Each number is 128 + 32 x the weight over its row's rms, rounded and kept within 0 to 255. Layers, rows and columns count from 0. Numbers have three digits each. The size before them is the row's rms in percent of the matrix's.

# up: layer 5 MLP up, 2304x576, rms 0.0302, rows 708-836, columns 480-527
# down: layer 5 MLP down (transposed), 2304x576, rms 0.0176, rows 708-835, columns 480-527
up708 106:138111154136122110168097135130051157136118137123131116153109116098131188125101113055151150145116210122105120070128189080107108096090111112097153
down708 112:189118114099121154163134193131164095140144117108121169181063159130161155112136162162147093142182106111150147131158170122098143130151108174141101
up709 100:118126188127130202138151135120130104082107146107086099131157112179099129193152135189069163126118202094166122128139188140076094108126178117127194
down709 102:113066165178106048160100109118151108154169127126133133145095101111145167083166119132116119167177085127128122126175151078176141102112080135116142
up710 100:120151133081123174120142074142069050139146110123136105078119119162119112123129124136169157116151143139093136149160143158118093165145095127147170
down710 100:150142107167167100124156125138175124184164195132184108045153128085085155173125179076059097120075071076094148090117156152144153112114107113103139
up711 098:128145156117123081048155136153170132116100121099180088160188118126104170133145158145083145150089091109127140084120171110124162101075192146118167
down711 103:125104104128126102107100208166136129111136093087137109154146108131154132145123085125089134107138178156146099064115128109131124135126113165156124
up712 095:129130098140155201131156176129128090136136151116156142146075098152111151160119129115155161134101132155118106166098131147107110063079107154185164
down712 088:130130151143104052143087172131134160103110101110090099156111153104148084195178105119087096128126062125133131129123094163102124189104168102114143
up713 103:115153153119103094132122131096130155089108201144075161144178133117109111149132146098110102104134140108071102143147092128199107130124149088050176
down713 108:125090076136087065159151096136124168132157125099080111076120126099144138173107137150134175177155086197123090140084074117145193123162172133182166
up714 105:024095095119091166151116094152112119081098091150131198115157126152096094148114129115178119176111132183159175149122120105152147111125118116190117
down714 110:186126172132165085128093134096139080104174113139163093166150110100146129122208085170140143065144171113110129108109128160113133110099175133099133
up715 108:107116142083134240131112138203093139116130102115123197076134132078119139116142095147108157122102151148056185170148163117094098090159137151124184
down715 119:137158146143098153098115129127080181078139156121163138122122081159061082093140130129128183119169123142105092159174178103126067194093124138138116
up716 112:134162130094116081081094102141146139106137098101157158156077069105126149163113145149062155107140209101138145103157175135104091120110140196091154
down716 116:123118116087155099129164094113151162117112124138111130107145038093121169083087103149125165144121065137173135173190193148184091097124144176196105
up717 139:063108134112136132125139132159139147102148150134067104042155120106126128142150066165141133133137171179145151137180177173111160121125086164177166
down717 148:077139159120135135141117119100154110111132089148116106082142112089111124107107075114148097121126192182153106144179166154088154140111140109180140
up718 106:146111176150115214162115146198073100107162113091147148141144124113080109154131058146122096165110094105147143129121127160062142110071142140092159
down718 107:148140060141125129135141112080099167150109141123089128176089148087072154123123152115116135100047094114071114181120145133094151112126200150136121
up719 093:115114160118158146087076144117106113122127202115082070163122104211132091160118099127131157151124190133170182158142113145142101172160118126107138
down719 087:054159176093136140189088127173105056143111108148122156140112132086166177074114100116128132098131134156114062150164179203157166102112102094121156
up720 104:104099132133140133127079092123136124092071133085113083080137093089165120151090182208104156170149141191144163132156117155148136130115081146073148
down720 102:112185094126195135149140147107114154138102154091093075137091136100126121142148135197165126142064128087104119154175131171128075120140168145103138
up721 106:102124109073084091166146073137089180112122168089098123099120115145098139203123107057069150092081192113123120121095122163106111135143105202096142
down721 101:130121105087132132150125138098162177147148130191068142110042043130118133113085114147196142148127120133113061118119094119176074136120127136107111
up722 089:076118156079143096196109094121099148199130078093167130099144151127030129167181107102160138190144125098136139088153140101140084093137119070161159
down722 091:132160152122129130120170159154145108166046098100130156107115254087117133115164142127147170100104133104156181144131113117122128118157148139108147
up723 106:125130143147196161074134115112074138166136109106082181140133131122150156085126122071088238138057096085151162126154096148054138145144093140073180
down723 105:173103154101155095127132110086117236129157123150148062068139113118115129135100152173144043111197106188100133142153159144171150134154187146149048
up724 098:143111224186144146111145138153128081125070158082143128169076135145068160127135159135080121115160186177133102092190187125120171156140107152132108
down724 096:089105080075185119089120125140147135167204111145107096122083055113163085124162116122099091113149074121073097106147147184170115119076127101049171
up725 099:067109096118108151178097081124056209133107193100099192086172113146107145139108135234099118088132143123180151127144166092118119095177163164142139
down725 098:152118157132070113051160087131147109157155121093094152130125077123147153165191079108133074135173138144117129124113131176142157091142117126165191
up726 094:117110137136122099067173106106141138137159139151123182173111122145165148159094142145067183153143102116104151131137159137149127125094117138133194
down726 096:164166132177144145096116159119177146067098171085138161065166162114139093097120084080132144096107102088139144147108132135087115119147102148133114
up727 095:126095128139152129081112085143055095098095080095098135102169128107103153195136114189136095246108123107159130052121104107178111142123132126154198
down727 089:086122174031169162149124056093135119145176113143104122119096046160103164132084168101077064099160147107167175086083136134113169165137189145176075
up728 105:101136147119148152121132050208125133210127066124059167134143094126130198154067136125122166108122117114130104140155215131164164068154122132112131
down728 099:163142142114139190154130108153142122143143113129098157139111018157085158112135104071129089105120196144080155142119183112077162138102133106092123
up729 105:121083158109133126132128096136100159091075085122089100117204137122109143166113114166083252121121094094190129120085123133098127085147126125077130
down729 101:085094077090153097185147174087097147134081076117132142147062101110104101167140084078129081129116083154094185126110202104151136106065170088103161
up730 097:130105167099126200131168101181112096096130080158091171161137132117123128177078124115082160158075190140158159094096139158155111157101101158128149
down730 107:124110145133112096161140080093135087111111156132139136152128142085115133105063103155171153120117111109100108150145125192108134095138141240124137
up731 106:093111130094133095146156146107135129119154091084106141111103057159122119111169117162071137171172134146124130130160177150114110145139145152174145
down731 107:075159118071127082133145064140144135119070117081102108138059110149112104163195128183129131160111115144065159143116069069149093134118115193115132
up732 097:078145152130093078104083146173113165128132096120113065050147142181088115160164132114163036181151124082109138102134141143177110124088096137157134
down732 093:114152112078131121134144139112116174121118141176090167088134155076172105151100108172133117138068122105155079124139140193070121085187193151078078
up733 112:090156097138172146042142119152093147133072119079124180146142129172128149127149111160144128142078166156136127082113172139075105211120100118104143
down733 143:154145161080133118154092158156125123107198117157135099108153113085167121126100097096137162112164113122104120142126126112114158080163162107133139
up734 099:147098152148106130120102126102075127128125190102100091068144131164115143109164118118077108191125155115113118157136149150088139100126087150170127
down734 116:115074093114099124066133115159141101097156118130113116123160018159086165163138136104104163158093122110126121160076119099119177138121119150146135
up735 099:150099147087156142069190166152099095102106156115093162144115163158168155145088118149121147132147162150164065143086117139095119130154154202119118
down735 097:125184132113137126152137107134090108110141146211134118136136200119146091106073133146104068115106074066125113119177093194174143148059114149180122
up736 098:111083114191147092130107122135152108160110115134191161110100170144056176195149101164161149148152127110085101161120114111181103098097119125208133
down736 093:098137171141133158218132104147168152161112073115117095092112255075103116145077113136135173104135142172185124082136213164114111110183124141106105
up737 102:128136133067137115122108091122073138147125131101068086126154126159127144180110097133062075105083108104174148082145188125067109120125071148117102
down737 103:144121099123171087156131144149159100116122114135199165116175124093133048105148103137143119109123149105097160137166156073189165128108120096116156
up738 100:114158143104107165194125083148094154117102135118145162107109095135157101151089148122094098158147113081133147101194124205142154145195101138097102
down738 097:103154160096142180144209137154102119160161120187171149073092103097168076091201176123124136133116182166160172164178092083105089115174137087175092
up739 100:114096171117104099136148072124072070135071160046096192099171130132149138135095094135141105160105167138094106143125140173184136145146067139168127
down739 097:137153181157139131120127134121187179154173117167131079141090084156080079084122134129131111121121167107060109190117119116176129128110109143098108
up740 102:123026173125113125070106072125065115101142149189104130069129122154176117156081108125151161127129200177131166122085154133108152141102119149127139
down740 116:126119098147038091156105066138124156154142087071099180183136108121123132101104128127083097193138128064106121132161084095183150115104116130088176
up741 100:133155146090065127178129120166154134148129134128120104071142124132157130166088135172058116145135101110124115132142074123102159134184071090131150
down741 098:064113122088105115171109153101122102150164106150189162123126112128167155161143052166116127101120138144142121072091118130099050104171138071177108
up742 096:105154128093119110098125128186142125069120059127034092119140145170142119156131108102068082137137127135062135210181086115115164139156133133096124
down742 102:129106088157152099120120153143108036116101122088164106156094121125160137150165138115101179085104143070126081126144138084162122160097195126154168
up743 100:113162135130183108187115120151103156160132166151097147113166113093140115108130129182119133192123164167080183091094153124113092113107094136109120
down743 099:064139171083144105181163099083132126147159130140134119123172143106179095138116158166071181081141149135131114118146114180135100127150122120136131
up744 099:132107125133086112148093137167098176149108126125181184145189106143077099136141112163114161125116107159081128096168097219129144124144161221168097
down744 086:041078161104125097154124128099146124094101152098142115118129045118135150197110136114106151074101092109090160125126076154113187095139104136162141
up745 102:130124138089157142149106089162093165099151112130157119117112137107138135114077110158139107148107138109122152134138151120138167166141135188125151
down745 091:088085142187099137086153140107149060085150169116169150153174080102168147169081097072174115159131093130131114149153145134185094172094134156154092
up746 099:116124110081075145129159121180190121169126125098103147122179153142089124135111131102081176137114148171094176178103095083100087090180114120162112
down746 111:083120095106089149102071095153096175141097088127082107125150198135117093096177068167204091155152111052138149100129130121191126151159073121094103
up747 098:158137137117159074090070111091162043153178169160120085100123123167131096176149103147019124099167081127106145114120099126133100188122128122151135
down747 097:099111142125134155025136129126167098156099120097083119152147147116167150114099108121168120098090108107160112151141127062142137085134108140104100
up748 101:060142078138097187136107121142142120138069123140139119147162121177083159175186147153164123133086199095108128118124143149130117155085116118136141
down748 098:079138056117155154118157100143073088153061127117115131058148132092116102115168129120151186104114107105111144138185107092154089091136198087163114
up749 091:140109124159199182099133117109172109142072180113107156105140142150080182118098137145134117128168174126099139114134118148074148121170088123126123
down749 087:179117130126050139156081126159142099094123108195101092140155180167097114083065104133124084149086190130135104178107129153107096145081102158130204
up750 100:145074095174161198140161155103133154168101106116148161095124105111080120099160100109167134095112149131119139150121143167066083079088209164119149
down750 098:158085062127130091153119177155077093179155120121135158107051036182104126146141117100142109088127077164153151121138159129130101162071140151122105
up751 100:169124111102147161134102085161145130111098140138135168165082109159138128152105141118059172144062136094144148088146167159141102120117154153150119
down751 096:112184035129110195073140134132056107114119114093183094157135121139157097087158140138201153157128097121177098069176164138144113160128093136169153
up752 096:161149171175184089148116132194106167192119131159122184138143141113114116152136106099107187086145101170047188094125177134130084109111112168065092
down752 090:200139099189122117115098158112192135159143149122136099130178123150110171129118064125159077110154062048131130120121134103046098103167145094107155
up753 089:097113128088165172155126119153160151115106126102132151056111108144153131081089084194131142102082138159180158136142173120141103115115076089200184
down753 084:116146113145056120110109103139140144160118146108148139105108159143128134139141124109108121096131138095102140140119108165117132173139117140102090
up754 089:145095121156106132071123112161063160179111163137141136117127110155115120119105137164073101169109117142167156117130165151141110111190162108171149
down754 089:131101100131111100140180118101130115120153091133167144098138149093093183164108110117187100148143110132123135172083058073130159131132119141111062
up755 102:120103103157163127117154155112098115157134129175107128142112152148161154060138140108121132148108128112106155127093135100115123145077107045144179
down755 100:115162136139091109122119105123156088122127187165168139116095099079154107150103132119157151128164122195167139095170124141196090103135110123085140
up756 104:141087101139151209122128149107125101175100148122131126128151134127094225137156130163121154102116111104100151135159116101088058122099156092150078
down756 102:128132124082159124128204146112135119070094073096120133044114100071129135129066081157116096076163112145051122074125153125108097151136127127094109
up757 093:113160115135130154221076066188118128122064094092186093113161132102091079125178109057135161128135103100184172112155143146104101126168162157151093
down757 087:152100120114112119148109081134109067097125111182109153142112099076161080089185095087135153143174128113147096100133180146093067129185168152103123
up758 111:025112171149153154151115100124094132154093191141135161138216103178098092115116207128124108135153235172123117102163178098140178103139176150166171
down758 110:136094155077147134185130133161049183122198144107187142122168066133141172129104109081102073120110143145086147143124133098112144159123141057163124
up759 100:125140146115154113061156076115170120152094163156106164114172133148071104120112069177136135145125133163106155090088163165150121122117159087099152
down759 107:114133123132090137140095158177138149113159101104088197232096113193121127119194129088085136137140093108148167149141065165093049109171132157152153
up760 109:136070227148139138138108162093183150137102156090139115087098151177083112156140073110110113131121180131077137164124165130128130117115142135107107
down760 096:155140151166139108139151118164135216103163137115150122092093111075136141128135035110137126106097080117082154102145144113133083145138125153149196
up761 094:157084163193168072148164137091078128188077130145179104149127073172144081177174115134076110155116090122126107121083106171122140141120080062094188
down761 085:146167114139145122070131163124155147157132084092111075145064151152118157116071170182114103134152081127155165105085158110141114100106152130129151
up762 098:111103115112163090116155094187078117142137081124101142126098115173184170119140095122096128148126129161078095117086137111141124151058145112157132
down762 101:142092139154148106122128110130130158118167156132158185103108168031087077121166107139138092105119162113088160203172098209106139099120152116159090
up763 092:084089106072128125045159080172083127181090131108153162111135147192102136153132073116163091150109121160119116146155186147140169107180118091190134
down763 092:135141121125161101145110191110149165199107132138135087107154188097138134093135095219122161159139180111061181154140105136115115141114162138075175
up764 101:159162209072138111116118101109112129138152133152091077121170074126122124233087137127087125121139093090113145070170166174133102088129127106144129
down764 112:162139141127073113101074104143170115140125116115150137127109099091140073162165158110136123132130128112176162149160113074069150094138100130132096
up765 087:098163146119109142130075097145103152159084171182155211123205140098154113139152135141124098114112097136063146138093099085114097123160077129163139
down765 079:142142106094157105119164128138106175132147103130189090149118189158112192140175127132097160101136134140084048135081170122102146137041091121087123
up766 106:107110083098174118077141129121126198158136136109116167152115135143138136121167069127064100157119101182117146133127122127151115098177139095109160
down766 117:091163131130151143147108111136109126116143080099130191180109098160157061134138076130127136121137129147127132146123087163132149154193114112126144
up767 102:112137129000136142120103142185110126156130148098137121143149095084130151156108129113139188159148163137126156154092214055114098088117104073096129
down767 120:117145154122089110120142098155170093082132071087124102088127100110168146136066033135129119119155111131088109154127085082087147109158139202112149
up768 101:130142104122163098117174116136108128165147143097112151097140122115087133110094141139117105114084192176202111076171161139087106136092146192105167
down768 105:168093129168139140191145168118142093167159085063129208189108126156089209153158110197141119169176137138141192073117136143143118087168146120151070
up769 089:090092118131125081141143075170151159139000087155137124156165127100130092098142111113152146098094146116110177068169155169118075110155150093135150
down769 087:133168106088136127055121142118131074186139108149062117156132124155146143163110120123112071131179085204126122130161125122161127075144129123136127
up770 092:100101169120171128160129121158116065130099158140126191158152155097131117145092084125137170188133105170094137150073105168090091127120117130090178
down770 085:113109150180113127165117152144132111129160132121102158155100207126093162190094142126094139114158153135111113131172114141105180117127044166106200
up771 103:143149169117067199150127144128054138069119145145152150112132114166072159113120130115135155133109161149161081163168176157116079121097176128150093
down771 097:144138152120091097161083134109163118088140125094174150145098129071118142105068099150142112121111097126101108130155181141118126132210170122137089
up772 108:130183139092205156115133143074131140119079113129109102107110115179115176106176160182112132142078127189101128135155182096128151078105157150168149
down772 101:115160144106112130153123195151083169145093092087050108165137102096149187069087135115169107116109127104135118113137193151155112081125132156171095
up773 103:071098171098156153137138143145131137150123061113146177097127115112145141153092158121097124103129136151102135160144141130056101091135080044190136
down773 111:135135115105128109162083140180102145146098143125186107126170131105144122128158098088142203113119122135115134110134184091180180121091152125109166
up774 103:156126200113101159145145106103130105079106203086134110136138119133119094156131099147077111149123103122168088160164133145073109116113146144119177
down774 102:150127151120161085143184156153150105138175117063132113109105104069136095065127151186137116117111126224116134128106139223148186124167146163067139
up775 100:063084116172132082118055101151087124127141086144084141139098128160210151117157149159141182086128194155091185141122177139090139145153094127112122
down775 105:129128172125117141141145104093120158180089138147145123080150190129079113146140107115174048142135073149155117116149126117092109128136166075104099
up776 106:129119160076120096150137092173097138198098083085097161079117103192137127181138091123116169180062209149172123149092160105154120126168107105099174
down776 102:145147116113092095104126120095163142104132157108083120120130102067158136089136126142138156099122116171098133225188134159135079145135126144103160
up777 099:094122132152150181111125131101083137154113106114120118062096135178119134209120128111105136135129106102138116123133115172096146144160108228166137
down777 108:092115166135077147129100140170124118143104106092157155093139111147100177142111151094141160157111148100155129145147140221171119120100138104134139
up778 099:119110137178096169138055113135078142062100128120087151075186107115082071158078089135173181117108205154071150134134135130137079073106083127162145
down778 094:193121164101138132158096148137122117134092087135124149167136091108130121114089109138075126173071125139156171077124166171183137159154158116086092
up779 103:104121150151176118127095133149094104171144111084140124121125150143116144152148159147159136163100132127103116110126144080152168132127150135153135
down779 107:111132138078104150142098126117062123146099127127119116160219084099096108059167073171213160149080095127070117140115142174155119191140160128140093
up780 106:120152169124106104158126108198122160094114138141123105097168127103071144126100190145107111131124150169125081098130096104132146096118145140162127
down780 112:114068120160109075143116081081163128120113156153095115157077127143112105115149140087153114126115106137118083102069151106154095176116140136113126
up781 098:138075196086186155172132123124105109125099115147115154085140094132130127160120097114116107124167142114183135119084158129119118077073047194195093
down781 092:131095181083106171091078115139120152157071137073069123100111000101152154146116123130134121081118121123106149068122185137126142156128107135135143
up782 098:105119125136152079142227092163133117153114165142184101115167156169121133164082163186146187168119170094163154175092156182130114136122158151223128
down782 096:122155137064125115129090047128121152086184043128116122120076204119138110142129139105132146151142110135099115110077170107228125113116134151127079
up783 094:140147121150119130156153086156074149101123167084159091144117132205093158165186144170131166158077108104088096119113134092135136118106148108189181
down783 091:111129156138199103122118150119136104166100103136063183080097125130110151114162167115154130121130102159128120118130096154101116091165145139141027
up784 114:132098127171131099123140058146169056100101099090096084034184137162111097103101032112187123161036171166132128089126095123156128147142180139091150
down784 119:204124129120149116170116132103160062174121069161126124113144137139106227084158143187133137107104162081062068135073168137199114087148099126135120
up785 101:119129127156067163170140116139143141104075134127103155069177104165191127159126151074140115102120130107066065086117154174159141146121163163122153
down785 091:152140070192168102138146126058131167123166140174143126172138126168123116110149181126078111124099164142178062181118107082118116132115142137088102
up786 088:102100139098149146148138125142100105124188159129117152140199135166049172147099105128131119170145174116197106100125094092183079157166133089119177
down786 085:154149143150180135095121151141143154195101090119153162118154255072109102164150120148151125146172120167131166133117063103138132099112128092142115
up787 100:105064108098155159100137158149100084083137166123144166076146147139121128166146145131125163148091097195160103116132023147169135154072084045116093
down787 099:123145086094123153112085146143152164156092140093144185119152070110138097113167171147130143109105173133111105145131154113120129103120062137136138
up788 098:117141131094147130123165090110089115091102194087202159132139130202150155115131118110137083169162134120169091160155154165155048081089132090134153
down788 103:146135148102150166082118103163171142134114082166118130147111216068131156120149077180139092113108089138079099112146146133029098136125084154131114
up789 106:088104188138138188207145072156074119133106163125133133163179109111096133161128113121145178130068161096126147102129101132111129138185098138105162
down789 104:144141157144183043187173097152145121156062189131110143140121099155080145140130098120170144105108137113125146164127129195129139130096131132123131
up790 098:150105160157194154107113120124135125110138147144088075210138144121116123098172101169090172114119166153139105111093110177133106127184137123116137
down790 101:121116190148196080110075164149112130197156121147130165123157134136142083113108154164132111091121123122093113145127158107070131132089114156155148
up791 093:092072157116149134162079147162095146129161116149153095115161140105107163168127151140119100194069074129149168169189138192097151077094146113112142
down791 089:140112142124174175104114083141142094119108162132184145132104077065194141133114164139132109098164045123134159109119152129113172067115131160133083
up792 100:128115120115184080109110102104144059142128117090112090071192106122147177144131113093047144141154115122153142116113160136155137106121142115061157
down792 102:151134098102155097113179078097166165162102146213107094153146118099145079166160164162135096143147129188127119135137120120076143179109124145152121
up793 104:097139152084139141122109114118147097105138183121184145109133139106119141155172107104136151123159121124130156115133146178125068096124177146142109
down793 099:209174077136150187187199085081130111116096114132157133135108124139212121151142126170157114097118123068122120107111168091089119161163193114132140
up794 095:182118141112126093080094139131158129139142145142111144100121163130143176166149144152074133119146116153097143108157103109095141170137062070115176
down794 101:155118105136096166120090117120129147134091101119130120062170151151148106127141145157225085131091134148137149112106143124133134153133156158112162
up795 102:171150145139075093064057126114168066084160147091089107124116111120120089162150158124115135131129148125131178137195155122129084127168104126174168
down795 094:223130109126103117133125070086108126141142156132171117127113215132148123131141166110162121126115151122045157108104134115169123098153165142099128
up796 100:126147181146132155159120099198119149104152146131124120107200084114166155136087114140161155133155147105139130085099130154147114124143120124130138
down796 091:146169114110142110116140127154138143136102122104166099161108134131146121137156125116126143120063134093098099132136090165047132130177126150107141
up797 102:148104108139136126128171145112134093119101149152099156168108127137122182106152123120069121169085132160146138061102136176131100171116120150104196
down797 097:173111138174101124136136164149173117098161126112144131107111053109108125121133131114113149164148136111102082134148143113134156134109162132098140
up798 094:158096115088147130133132119134162109061147142137121155188122137146081153190141182109090105136151097195157084106121132130117095175156088132111123
down798 096:171110143127136089093134064108154163149149119090158089118085150146129123141160058146145145064140080102145124113118079100120084098144150102136145
up799 101:072122102110131152113161160172094160187130087090179160108147110139055132118181162166123160162089121137129115066135127172145066075111106112121192
down799 096:110164060112102113200088114104160124154126214159098156122130023184142114142120181125122101185084156154145128015116098141073122182117146140176107
up800 100:091149132103102148075206126101118111088114130107086126138158127093091209115091151132096053112174125119102126124101210090114137095180144144145164
down800 111:187073150162186167146150103147142100169109109129135090084209113169106134088108073175115129105139165116182102225112151117125134187095067119069133
up801 104:074149171084166172098109100152082140145115165073134175102163133149168111152094164186100138111166207202139148148116111090069093114136060224142146
down801 113:078071134103164102103131106141129127133114179099128126115150180128080067127156127128187083123170113145068157147090124159116098127105109100143117
up802 096:137135156131083081127095092079119108082118137139161117067118118171118099098132097155111185121131071132076151147188122128196122104141129131122162
down802 095:146124147162085137097116150141125169120183113135109098119141098144180112148090136103170106141186146121124104120109126081165142184120128130131094
up803 098:126168117082133149087129123157119110120145105187096134050097132148133160118152133151145103114134160126097138099143142088110059101109078127156158
down803 094:140164105114184109107109162167093129104142100094098110145114122115063128127136168093155121122136067106104094154098128096098093148161147157132147
up804 094:096140088121151197137145100227121068156074078088168178102200133091130173118177098123168170109094165156098109156139091148146102082110177115153131
down804 103:140109141167117157137162144180124064120192064095100150109113159097109211083107166142056128092044125078172139130100101123097120094117152159160127
up805 097:098128224113167081097134144128138142149151149107110112149101114143130118215082168109112133115167156130126141105178103162102117080129130132110150
down805 098:119161084165125111113133126130123137145143173229119156118142076135123136213167112138126111077092117201160074148110123167109119107146095030150154
up806 099:124119146149140144097097097147145150135045149111099134112143107150145127139176126147085128121127116164107179143164131113134069097095154086129164
down806 097:140121174136102104160167108101133132092169074122084139143160063106129119144140113154168175143098162104143139121140149136139101173137138082110099
up807 095:127108113009143083112165090146161108115118141164074135126202096081120192111145101091072155112121162086095147164174144179109169155103120088105170
down807 106:116168113203113109154112169144109126147121123128125187090159070128170120102095099133116091104136125148208067155116123157161142144143117143102169
up808 103:142120106171152115111224067140070063125075130133149146072095136098162144177108114195171183145095178105148163147141110125147091079162120101056157
down808 099:127119114074168119121142106088111081110125149108132128093095202069175102122160107191128142208163161142133052138105103135151132156137130162121141
up809 088:143111129138148156103147054105144100052121148097167102107169127123148139148009119110154191151151140097123076066105144154158154117193078083112135
down809 084:145141090121137139137083154074115125161122068108121101099103194080124127174171121131131062116128155164110159139122140137116113139087139231109093
up810 106:103114137162135145072169096193123123140073146166175120104164123189110171162134140122122167221132091131113158110148151118091149081105093193183099
down810 116:136128165100135107118081161087109094091167134104078154130113121051155130124140155145124148086147153149130091141153096084143157151160181099081143
up811 102:128116148097184099139201103165075170157174158084088091145139114195100119116139189124127087125166192139173131115107136149108086129103179169142083
down811 108:113087114165094153120101161159124154100051149167136166081113085091158135066062112134112141099130157107145143117144176137158130090172184170167104
up812 099:129110172105136147126143134120164140148102130140164140133150182076110101152139110155093188130144101177105112140133073109125088187078107105084150
down812 099:169066096098095122160144163134094202143132083122119125134160119155133127172184166137119074117158168073117075113129152052100097207119098168123143
up813 100:109121136128112110158154130119111106098153164149173108180150115166118116130120069102105103118090149161122118076075068143105176160143112115123136
down813 099:125086112129127091109136151140108090085149140156148156093099105158080174118119174159087121130172105186190151164109159164152132137124115157096138
up814 107:099141138128118147146116065119087153147117180111134138079117140160116113122153132128107175141142162147091123171079156178132104065168128105100175
down814 108:124116121094202087099163130120155100159130145211132108129121112146100156167190122100076163103101110129137158158151117077116155117137136151148085
up815 125:122084175126125152143115047155132096083126173119129107122143175213141130121113140121117179172157125093152144053095098139048132101170127144098158
down815 117:133091111129119109154081181154121119141149154148137155133151211176168145156137168118187132156205165085111158127063086153086155157130147143101188
up816 087:105113117113169130178121106130131086097123117121166118069140133103117154133149082104080142105083150138136166067127107192134113096179104143109180
down816 090:128168149082114129157141134117140107166084144116102190075143074108148112170135119154118131116138207157110143175089105106151100174057165153065117
up817 100:089119172124104147154132154165092114119092145141118126146140126156134115125133107131112118145146111117154131179124113122119096108175167120152195
down817 095:171153129100108116107143165103141170152209141131098122214166122153112173120154163167071132119078117147149178129103081134078121120159088148113127
up818 098:091092127168086116149135119145104109078049163157138171084108146148154123168063129111107084151127174149142165107107116052089165115134128110155134
down818 110:160071151144134127128172133089137107186215162087152072102143093159066144126113102131147172137102146154138069142135159119143131098114117130114087
up819 102:127124167124175143154113110138096167081118129147134128139064132169099105076125113120060137235057099134124157157158075112128082098124127084147176
down819 104:145118063131129136193134116126149109146155129145084091127105090176140176120100176155081125143216184121143155120102107127103085092062116133083097
up820 102:106164163111130151186117114166188146187161183133108151112127185136153119123070161145093107117120130153121123099104147090088193146115134137081125
down820 097:164093161160109147141116133118133144107108146171094134057098255133043135118202117129115165127114107148125123168101156098121158086083143131091127
up821 105:133093101129206129124152126110123131095153158177127121133162098153162141140160127161079149155108166138081132118112130144078117087114134159134129
down821 120:164157118143119132077106160151113132134151097155117064103161105115148175108137136125166181116152136094097151124143127077148182090093164160100133
up822 094:152146203116138112149185122177109131080103131123190177122079144111087143167178149154122152119100135096117131130061091126149151077108112116192127
down822 096:112143090113154123156173091104067119094125124130185173114183178156139068136072166106103091157141168087089142142077140091175138092142109126124126
up823 100:133111153060105118127104091112155095160126143098098125141112136163125091150155179123101154115092165176179134123158081176155135064098167060136146
down823 100:136171087144114096119136177147131126155152111102137111073134099112093144129167105144179076095207103133151091195144138083080022155086092134090082
up824 096:096125184180170111191131108152141095191026099157183161083149125125155127130162084145132174104149105147166120113148138113119112093127102205152130
down824 102:098111125145164162211081157107170097108045122141171165065098140113133146150116120167127198125124108186165150095139167110129170122137122124178122
up825 106:125065064135103122112091141150157144197123097137098114112127118168099134132094158138120158148147141154141072159090167132127123095112219129127114
down825 110:143069100154114117102157047134131146151154087157021171152108096093146143200119067139174120119076091128089058091134162058160119138156130234114109
up826 099:108115169089164113145057081129136135135203148121171125096209101156153164078143114127104170126148169149122154141135182166140126060093152120080136
down826 097:161107068165066104140130127062156089153147130098142147093120057198157163109142093089172149165109088131114136126063124121172092137137130190127109
up827 101:147146148029063168136114112141125093158148098157128148172064120096108174128075160127098089095133161095106085080186088169144153092137140118137129
down827 103:155111142164097174156124124149148212122127087090125152129110132161092087162107089094080112100102114098081148119166170136150165093120164135157175
up828 099:150143121103190134148103106106161142168088172144134142163131102130100099156136101117099144108123192172097132127130085159085137070142102168126125
down828 094:104133128160164100128194077089105146102085093149135154160077048073101146153147099114083122131133097188131138118112116143136109163120167143134117
up829 104:075177111081143149136125130148129118115147208120114090125120124143119143091168128144125122098202128136134065145186133077074137095111124089161152
down829 110:045140064158147104156128130129133204132112108140204163127143158089128032151171136098146217109108116125096104137090112095114124120184072149131162
up830 104:127106107104143176158146079147143091085080113127174137089178090151107172118146109133116087127135173169132161155183151106104146126119087082255129
down830 100:165126105159133062128143151079149176110146159092099107197140054126137105096089137136151139118130090132106151100115136136156118135133126090117182
up831 098:114050182098107191182131113138118061075127139090119114176135140185137181117122142086110191155143091116165168145168119132156116144113118128126148
down831 093:070130097160134153072088161122165104150186156117108135140074127184158110178065106141064078070155163188116093160147114079170129136158178138157150
up832 105:113156149072127124101119141158079161076170117080156176149098131146111189125107099159148088150119128141174111125110158126122130054069114130142125
down832 106:130092114067175117137126131103103108127102142100095140172150116143110075136152159154168142099097120066182103124134121158194103114117163156188104
up833 101:138105139132136127083069135192143101122133114131113112151162101139134148145100132167141088139068202110119177149132131095099133177161120096181126
down833 097:111064088128101128138111125118108159110112168175151164136091074143109157133120073103117159108133154136125167111120085137113138154116168150101127
up834 101:091145095062191120120118099161126129137131144125097136145147086121119127143149098128051144150085152143151135156096153097059099106125142090111169
down834 101:166125087156127122160167073152140161095154112081105125085133095125102072120061097112221114150088147108147106112109120147175149162125137163107097
up835 101:043123122181127068085178109150124093134096098099126110146149137118101122101161166190135069199151141205146102135163114134171183127129104122139119
down835 100:140111126060062111184123104129170174175101062137113142177154086097074153130172095148132148121160133198146177102152054120098095145043163142160092
up836 105:147083153180200117110127184085109113172128148106085145168151116137119117084092142171095131167144192194116155108134117112135138159150102089109101